Part of a small language model's weights.
Architecture: learned positions, biases.
Each number is 128 + 32 x the weight over its row's rms, rounded and kept within 0 to 255. Layers, rows and columns count from 0. Numbers have three digits each. The size before them is the row's rms in percent of the matrix's.

# layer 10 MLP down (transposed), 256x64, rms 0.243, rows 198-255, columns 0-63
096:165106077117130083118123130145145160121069106117098118102115105104185147081154098149142124115086072218149168126167092116103110080114164134148110162158083146130134128067157152086068134129130068
093:123196140109163163127103121112101164119154118107157160163166148086118071126170088141163114145172091165095135116109154044127109157124071159109083114218103153112161103111113138172133164109136101
097:134104163120138129156126167189124154113199151120089134156084127130170124135131083196174137124148096112123154116123118141104181103172115143124120131129168107077115199146087109152220126135168192
112:123123126154081112138055082098109123147114110075162097116103135116079113122168135101022167088081101125146107199156137120107111148129169123115086115132153190101102137112140132097158147095164170
123:118125152058093125072135078144170163130051099142159161129140142121134136125102117056119127072168105126145116132094125182125113099056157107175133114088102096121136115068148092170144142126169172
086:098111164151153138163114136074186118129120169138127157098136132094130217102194146068104114061153168152160132128185139129136168113111169114141131080132091176119172136066110122097124114153153104
115:144123153169115112141113167118144152103111084166098077074150124082115118130181123105209119113136137137155105136149178094145207131171191171117155109126132100154166160111112157085107152150206132
096:114149090127121110143136070125128162163065159088189103134133085116146107139151098161117123145142090134116158134128113175181052116158089130084118114145133167111161133218076142149135134093055147
092:098128159138134109140125160167154087115125131164185097137158120114141201130139120083112095146120154157104080159145190080152111144148134145158215141127179120170109139121113147182140159124218086
091:150109079130122115153154135107115092143129127129174137116208118161077152084161205128239141150125157097139080179151123120141137113121173115140120108115156164143156099127175170118089128079098140
104:068073100126123118148087151112134153095123116085173103088117113158122149059135130095159097122132056116138061119149179117071181096096111137117100107157109152082085104177132090092124167094145126
108:148089105127177131118123134190126050084131092109126158169081125139134162108097191120096175131117079185135085086174120126085111172161113125106118128167164148131118098115136104102144129084117208
130:095162146072147120114130128078142141064149193120156111131147117115149163159149093112082086141128094112110152104129083089132166043111127155168094161153081167067128098169103102138115139131102063
083:124069171126205113174087106132119101139133050070113165132101122129110170091109119110195171098146102095133093160137099126120130114151142095105072135115139109120181113176159150169100137111068102
121:113135130139143143115093112132091154111141118082136116088153191114147120196163083130060147153176051079164114154163175149180138101147097116103103184108147109116143141101138155110087138087083181
082:119074122127171122097118127136160079120085145140090141130201126094127122134137159112131092142083149120114167124116083137122121156129170112160148118096194164194135115038150183162128088100177183
087:166114116094132146111118091137167093099121112126175175118142131107142142104166110091072161122148117161079132136138163157166164130153111165097162181109102123133202093111090215113211097159145108
093:174112065119122064139092176126156139155150128112162097112146122141079077129135093103153143095137070100100173194126153179105076090073163158176143097106137127153121131156125183132106119129143186
112:103065122134200119119126163107111086124175158132157195088119146067172105080196135130146104131076098120144098093114167147094185156136134138097143129156101125140112096108077148162132063115150115
074:100114140128069102128145177145160032086116113130144174114145103162142103111114188109113164122107129095105126104090141130106126121091219105154189110102147108140174119103115085126119162091187093
099:104143106109136098162140146041106091099133162104127159091083152165170142136112150090149116124127119100121110080123170125142133106114124114051182131152038118119125126106087060128122204090113127
083:117091134147157150135161103142046142162132109154110136128111187149133185206141140130116115158081133066172143145170148151130083103151084164144128152116099134110141157157121124081181154111214154
094:122106109123123144113104102139101067103125181124074154125090116036080139113135141159163103181124102034114142092121166108111131143143078095120121115137212113122073136115115115108106132139178146
120:197136121067090113162075099192169132125165117117125106155121173135120174166156182113116158102127094132138069109144140135155170152164119142076110147090124124102163133129127136186060171118140071
100:132108207148192143118141176078132119115075109123088124099079127155091148144106123105224113095147106136104096108129138118117164131102100098142128094149166111138112077070197152156142130087164122
105:108116101129130136126140117137114182126140144133129150066141108080156120109124127045116137117183121092141096105161189140123166142132145164130092237098125101169154227135150148157151144132143147
091:154148107158157116141082194075126148112169056116109178093192085108130164121164100147148150108135074125175096154157150148116196091106111092112103108160127128108179089152167172151102132114153132
100:120117147177075130115104112076107150113159160109190176101168112133141148169166178137122110188071147153081125139116125156171120145124064154089113098135128205089082124134092135075142133093097142
081:130097123139129049117096145143082121144086057138089116172091145106112119133140091140133109154110106084150099125171118116068102109115092088078128140042154148154156078150184156153124170081125149
112:116091147144106143159078039130174162147115185101133144117189103125151164190151145096060088144164119041107097128111159124132116082164156103108141135107107119102107095115116154165122086138128147
104:158090201186118097154120159130107128148076085100101149138183125160088135120115107162217164107129134082096075142104101109125127125082106152130146131151136111093085111117135137082119203110128072
087:154154129171130166106114057131137088122106153130114149093127115104172104078114163080196093076169133122137093127113159134122152170187109210142134136125101063115129153154077123132177152114097088
120:112069153113130134108149111105177093131126163086123156108144158172115155112185120084100031111113107134091107141122108190154134121122196193164148162065113149118106134108143134057134116103135117
121:109109073146156113136131124084110130122146186131057099168107140118085161150078129147142114106140153129165122096137192096131071120125072172126146128174119150014102096101104151102136115098097130
081:093090133162108101106105101080196111052141112148151171126105101142112107156185101141176119141153122045128144110159136131082085089159122095146109110069148092149134161139092099152151072110170140
082:122129135134142133087184145076128188067133183122163106113154116100100081088137127114200173120146128128152143089127160039135145094132106099152133167184081124122131123094103107128108053135155146
107:179105118166153117100098111115087060087117123124137119071100168080172099089091158151057145145104095136154141066205193126112161154157122113172130136121146121100092121113150159154109160100130118
087:110151079113120148186160104153135133162142078122104095119195070078136151098135132141132053102135166130161085132121111110140107189139159107135103136166141133140189097160148191065177165113137146
111:136197139118181160157122104152142097100150093171108127118133131142172101105096109111162149160130108134213166158143166148170155148121199090121167157109148158108140123158100125030178127107108142
085:157147137168143140166096131073077153133107164088128079099170079115133126163118128095116107150124158109064157122070116116131128067118107051109131096131163120147120112078125146085135111167059062
144:139097101112105080135121143173107119142086143165088103128175117163137185171114140132106171241153105133135098205101135148113096120103144112136119073114116138090102123117081091081132128189121111
099:133176140074142126153143102135157189129177161072098131106149140063142103131123075108165166195117145113091181134121125087127159112118088100148124094122124173077116113084118161060181092155121134
096:126157109149165139148087104146138183146139172064150102128172143123152101085106118137123133113120091174126117131127145065136146043127127140160103101194083187079139077130128168137187139150105075
099:097076110112118117085121093105080158099164130165126074118161194073090144109133099085128132183150181119080057142111164083154130125108099153122138167079128174168103163169113101128113150152121160
084:106081123110096131114124087192186105094088111152139191100135148103128151101077091089140075110097118157151096131118132129119162155145149141151101130127189118189167123088114151174147131035157097
100:134145157140163098099131101099093160142143176106134169115145102142188136077109114167105118144149114148100120136134176091105202038096110167123151124146183144115156125188093141071110078172141094
127:138131157137111184159082101078164138123081170201064127181094131171105127147127091133093124096104116137151112073139135174122093150046134115145067121098128132141164111149141160109116189135148165
116:108151131087127092150128110098152088118102122182072125105119076122112113053115118069151101123114081138108158122091080178055138121126126121132126180061121097136148181135056159175116114117106123
118:102150161132087155090096105087101116101191162142127183090155139151136132128202169121128123109120144120154148158146200134124132108137113179152149081127191105179081162122097094114114137194186104
087:096151100117194078165145075172148105140129118099107143137097155086145042141117137114134158106147130178102104123146130106112122124120116138135119112072231128125113090137070082096124165136086076
083:081132119074192100160178125102132103155109132132110140155094114163196132165154123158116103133136103091136188113124085196103061129087118092096104137095170153093133155141172189147146127146101171
085:129132102095087125096104092204082079179144131127116115107151125169134134127115147190167127056072119142100168107091126123091118129118102165132123161195111152134145140107135121098099105070062073
105:102140202136069113096066097103160132110165119180150104110110118092129091133096148115121169078121121138148162120092134122082159124106173191159115137063101181121096124181148155167104161170103157
098:127115124144159063152134071110170100164092137177135077116112115114151187185134087143119127180120134126129102141114112132154122157071147050091119170077146150109186182160143170104106123178117129
103:167155163129136170098141174123135164113087147119124169117115135082161150172176152104075066147164134101155109127110164083159140138129146132129128165075124138140133119178128193060120215098156168
088:103099151167143143173186171123123143148108086093118141113165092112118199151194156157141109137173163095127139181118136128160094082154111147100091114136173136153107141229160182144156119133138113
109:110097145110129128107210215128129109090095126147131164079162172113128126129095170178113062133145099109165142127108168121156109144063094121130114077154087074135115130138093129149094130123069168
107:146087132169136059143099151121065095161093141138100140099182127120151077156154133136146131137119136171160103144058166154124133132142162154155129125131176105127152187120181188049067112114150141
# layer 10 MLP up, 256x64, rms 0.18, rows 199-255, columns 0-63
090:123123159140134125135154115176140132100151148175107147150095049140108117058125158150093153074089183101128194161134129152194096154143132127153132129041121093169131142145169101124133127067161144
101:132120082148140148131147126140115153111118076119125130073151150181120126150085158069072130152173165113186126096113073124152137106078121123111159200157174080138109066076142159130093110113105070
112:162148124114110185100137112127139128156150118157103138120150114180120181104063088127133162139120121094054159152158049133105131112182186114142176124193137129138089191131104137162138166156099172
120:123174143181147119114112129116132099162197137155116121175141126148113143150119118124168201158182203146133152181152126123103091125157169106194219170157134159149130150124164112152135129100111166
092:136145111141140090151141134145100134169093190168125159160073156163143137197163089073138158074193130152088068138128126090123092148087163129119148134106146159159080118171073160172115104129153121
107:129181156175136138153145148083142135156182190125198138152103129103107177132078143119134110168093101167127105101191075200140086118125130155147170130126124099159140108170159129167189114163103134
100:133119172135143120128133194092158106147104131143115110119146175129080112075141156148095118095047106171142102138113119095089124092072129157118110135086121070120036128099109052123154153080120119
094:183161150101145071110118133168135144062158126133104117150184116071136074141146160135143151093160156132158194130094138115070187135151134190109080127147163120133157137141124102120203179130104115
096:104165149111110145091117118187123086093136128131104103140085100102158062132148099132047131111107149133107143090107118092150113134165081163055092129157132080098173129145066150158182111138190147
090:151140119037100075082166174131182054092163110109115170163110116107125172135073102127088138179131129099110154095069105160115144106124177116099106130126141094165132122162099117112073138142121144
101:152131116109162087138191188103158089092092180110104111181175129159144139159169128117093106138131112091074135119064140102137093130112166152082117153071113125122153207134130146141148191166103134
107:175104137138114145113143119081129109182056162168135112112126094202127145117130087190144114166141106118169089060099118154090050156168143147146152119135135145111193123159137131148147110173155086
097:106170057139150138096128177077124184090123146139125093076116096149145088112121078143117081164150159172117125092162184140118130135108106145123190134077151134142076078055101159120147095103135125
092:157176132118082139099111069112135124132096058102140162117119111081103122148161101104043166106120112104216091118116134126130150078132115117116159138179121163108138105138150055092090140083120090
098:197133117156176128155163140117112171112132094156140146174073140151078114156119128054074109164135081176150146128080149119092114109098084131130126109100130107052155115201154092109138129156097112
085:137073187144102166122183167111106154126122112103186129037093127163119176180104123144167142111056113140100118140106107122122090061154113133150147144136088108156092119149148131188178128100120139
100:116171111139119182136147132095192143112133071145104139151160118128116151089090171138104125203127137215154156166136171136154118194160052122110141134113125097084138124096164100186133134116137095
108:114154076125123064165125125178135093127173154139085146137180084119145132152105120075090156119124112126120116144048056035093150135172174150192124141132142115091125152125138109148106129130120097
096:119150132189144142157165103115120142220154152141158112121094192073131122165136096103124113144129152146162152146131134146120134151165108140151127155164130113189127228160198130110150189133108162
093:166072136139090109097073146044113156127130079112096158139113099143165143061170116115092147104100154107068117146056137167073122118142120149189111104140124104170162096132139084137163147113147119
089:068128089149155085131129113134105134197100176138126143096100129105138094158148134117187121094152137130165093147066129097112104123136152107098178150110049106079122122120126142199149080155196094
092:121156104167148108125149098110139141193127132104110166161146151108082100138167155122133138064099168102167170162105154138108135155179143124120207103175164141108096153202113151176088108166137066
105:116142136108106110096147162067142114155155098170181096142142122033103131124144186112152144148099134133178143130115119174104046166101125164127139095119130089171211125099143141165124177132148147
100:079128135148144100129116141121089165140098120206081151073102125172105190103180103106151156128200120158160174129108141115129054144143117199106151133096091164157133071121136106117149132165141117
105:149156159094119086108086130207087080110134098123160095100086104139190137097163123152115115106141141210181118075074155098135101100123151099081091144125063094112135126127158143126133121096170130
096:129125076085068196081108174194104093112121196084119155129102144128163166130141140127139169113142170160119134054138109154155147160129134108147125123063115158090121142196126145111157153113086128
103:114139145140148139090190147069110128203115111122130156076163140154127145091100104165098160174114124121113109096137071146081166142154176141122109139102102088188104151118206130186185126118101141
095:141151162151141219134113167135175140147152167146135131121126147174148139115121138142178092137107120235141137179071178111130123165191127143107088133111109105084054128115135148115127129171148138
108:180177158155118100103049161132144163139166116139069165109096109162105148091186190147123140159147186104122144129179154072056136118150127093167120112140086164139093147105159160136140123110124117
107:108150085073115123103152090138157122134076141154132138148110070127154114110162185133095103115121183166089123123116069147136110165186193096138130171202132161106170174102138144176098162156107158
088:181167082086150097156165197109148095078126081180095088154166089145123138171103099136075120100146151078124140112162158147166122151077117139127141154119139143170114130135184133135153192107153178
108:140172147143089089144129206163128125146106174086135160175121149174154089182155199122102109104200151173158126141166164103093133111142128104170107129126112102132179191152126168127133137118105084
106:150100123173117137112164172103127140165184116107118164103109144071156144155174127082158128125163178120134151191138166098175064231137108129150136118121088136137122094121143080144107143175174114
087:126065074146145151157099161135035157200100137113142153140168118134166171042119112084128125113148142175116130137076109154118161135147180141097186114156117138121110125140184123124088149149111128
089:159147106129143104140118079157111124208107071113113189146096109130092166118127136109094131123113119134141124122121120143154068106110113172081071129131148132159193115178116191120223161143176123
095:139111073123085121175128106134218177162110083093148167122115084145070169138126112084161121116087142127132094155121143112138075112139090115155108152081159117120177094119131116094102101199179098
104:150128175187140117091154142103167160133154130132119196160142152128126105105145133130141126143119129133124195199184161109164146120180101170121104084072073098142104118073133091186157111185147150
114:149090078134059107090160133127141168155139132140173176106126090098122130097133061115096113090087100135078162123114120097099082095157107080093107113067111109115116078117124109102118076132046110
094:135170137105107124095154079173159124133115088133151190128125168092128081131118093116186114183099128147160097108167144113157139131127154172103095123087211097177081170120121097208160119118149136
099:170122065083116138089144110068186187166157125133144142097089120116123127179160154167166129141130153170096097173122119103176119139187168083135192130100142134099146119107175091102148156179117144
095:180138094131142104101130139164198128229077131150145144103125127116083120149175181103132101119099156155068100125174153145100146079154133100108170125126130108095093127195151075112087127150134143
097:115082145135062104141117138142099143070121117166085157047123104132127133161095091135128138144175119137120128170124130173119082072124110141091090091111141111191070180134135067124069084106106104
105:099136115100089166158157071168108063122129083114143116094105127156144135104157118084136137018099153126178105107129148100119035100108120115136133125125098120095192185100108132153128135134121103
097:110097165164143099114139190093096108151119163137090091181179112115091099152095136090102171109170148124136107205151147121138103065106079175120137126115160084107097111117148123111148077166097062
095:130148187068121172142112154101176136150104056155143168156119132143135147126144148056115127104167122164111111149128092138091140086134163158159167073056110170148127066103138152108133188127093100
108:198103081167118142155119107082163093106111113165184087123095124151168113178125129171127105105089170100155150110127129104145101104122202211119083085119138153120128153141118091110117176162180148
104:118154148114132137066135098109075086145084137144136164135113129174164154214106118135136120157167140178108089127091118116143131135181220165132148192120176101098179124109143093139169162144140115
113:224101108189114143074145131105152124065129131181167133136140132123113133129066165151133121113145138140160127164144137158187106136092170135136114176174187105179143096112129062150160165128154125
119:170148070173178087105202133107120140139131157131104166077077161149102136147147095098129146080156119135140154113119095087209125126110154067103159125111178172150143125108152111150175115081086134
095:192125125094091179097064170127089189132127147144084102060156181088115121073149104071123131137118154113140093119121161123101112073185141084151124065140159086133120156134126095134112123111150148
090:123159138104065130095178111129126174143152124138193101082150074104098139140129176115092123110116163095160109059143117145099133159144115136101090084169157080180118179163129183164149124120137197
103:178103137089117166118177129080094141151094150175095133059155145151133207106171097088140139051169196157105108151115159110147061141160144148148124133144137144150120094112140125160154126147165158
104:079196116124110139127123127226174105145131139141117139118142114156137084125141128130141187156156170146154105096089164156058106129183065100143104145131176124127166173069123152176129104150112104
105:156210156121147064114180085199083096089122152143140114103097092112143096131135143116129149117085105200131078143162120113093147125123100147084178150180103108130128111141125161136181152128072115
099:122159155141085152162127188116137138117127138181172183203149130163128135111111117156132078086123117183174173185145125102139123102138140155166124071131175091175185075093155146122131105110085131
093:206143078183107108083135094116129113179177121138166114156190131158156149176138144159131156165156087103120102166136094115066154104154117120116125117072120133136058157120198119162094139115111111
098:143118106127137148098128112098160099091069103113075088191152112164122111169088167087148142128167149159117166155137082091176165148086155176093148093103144181159135081139125100124176154178075129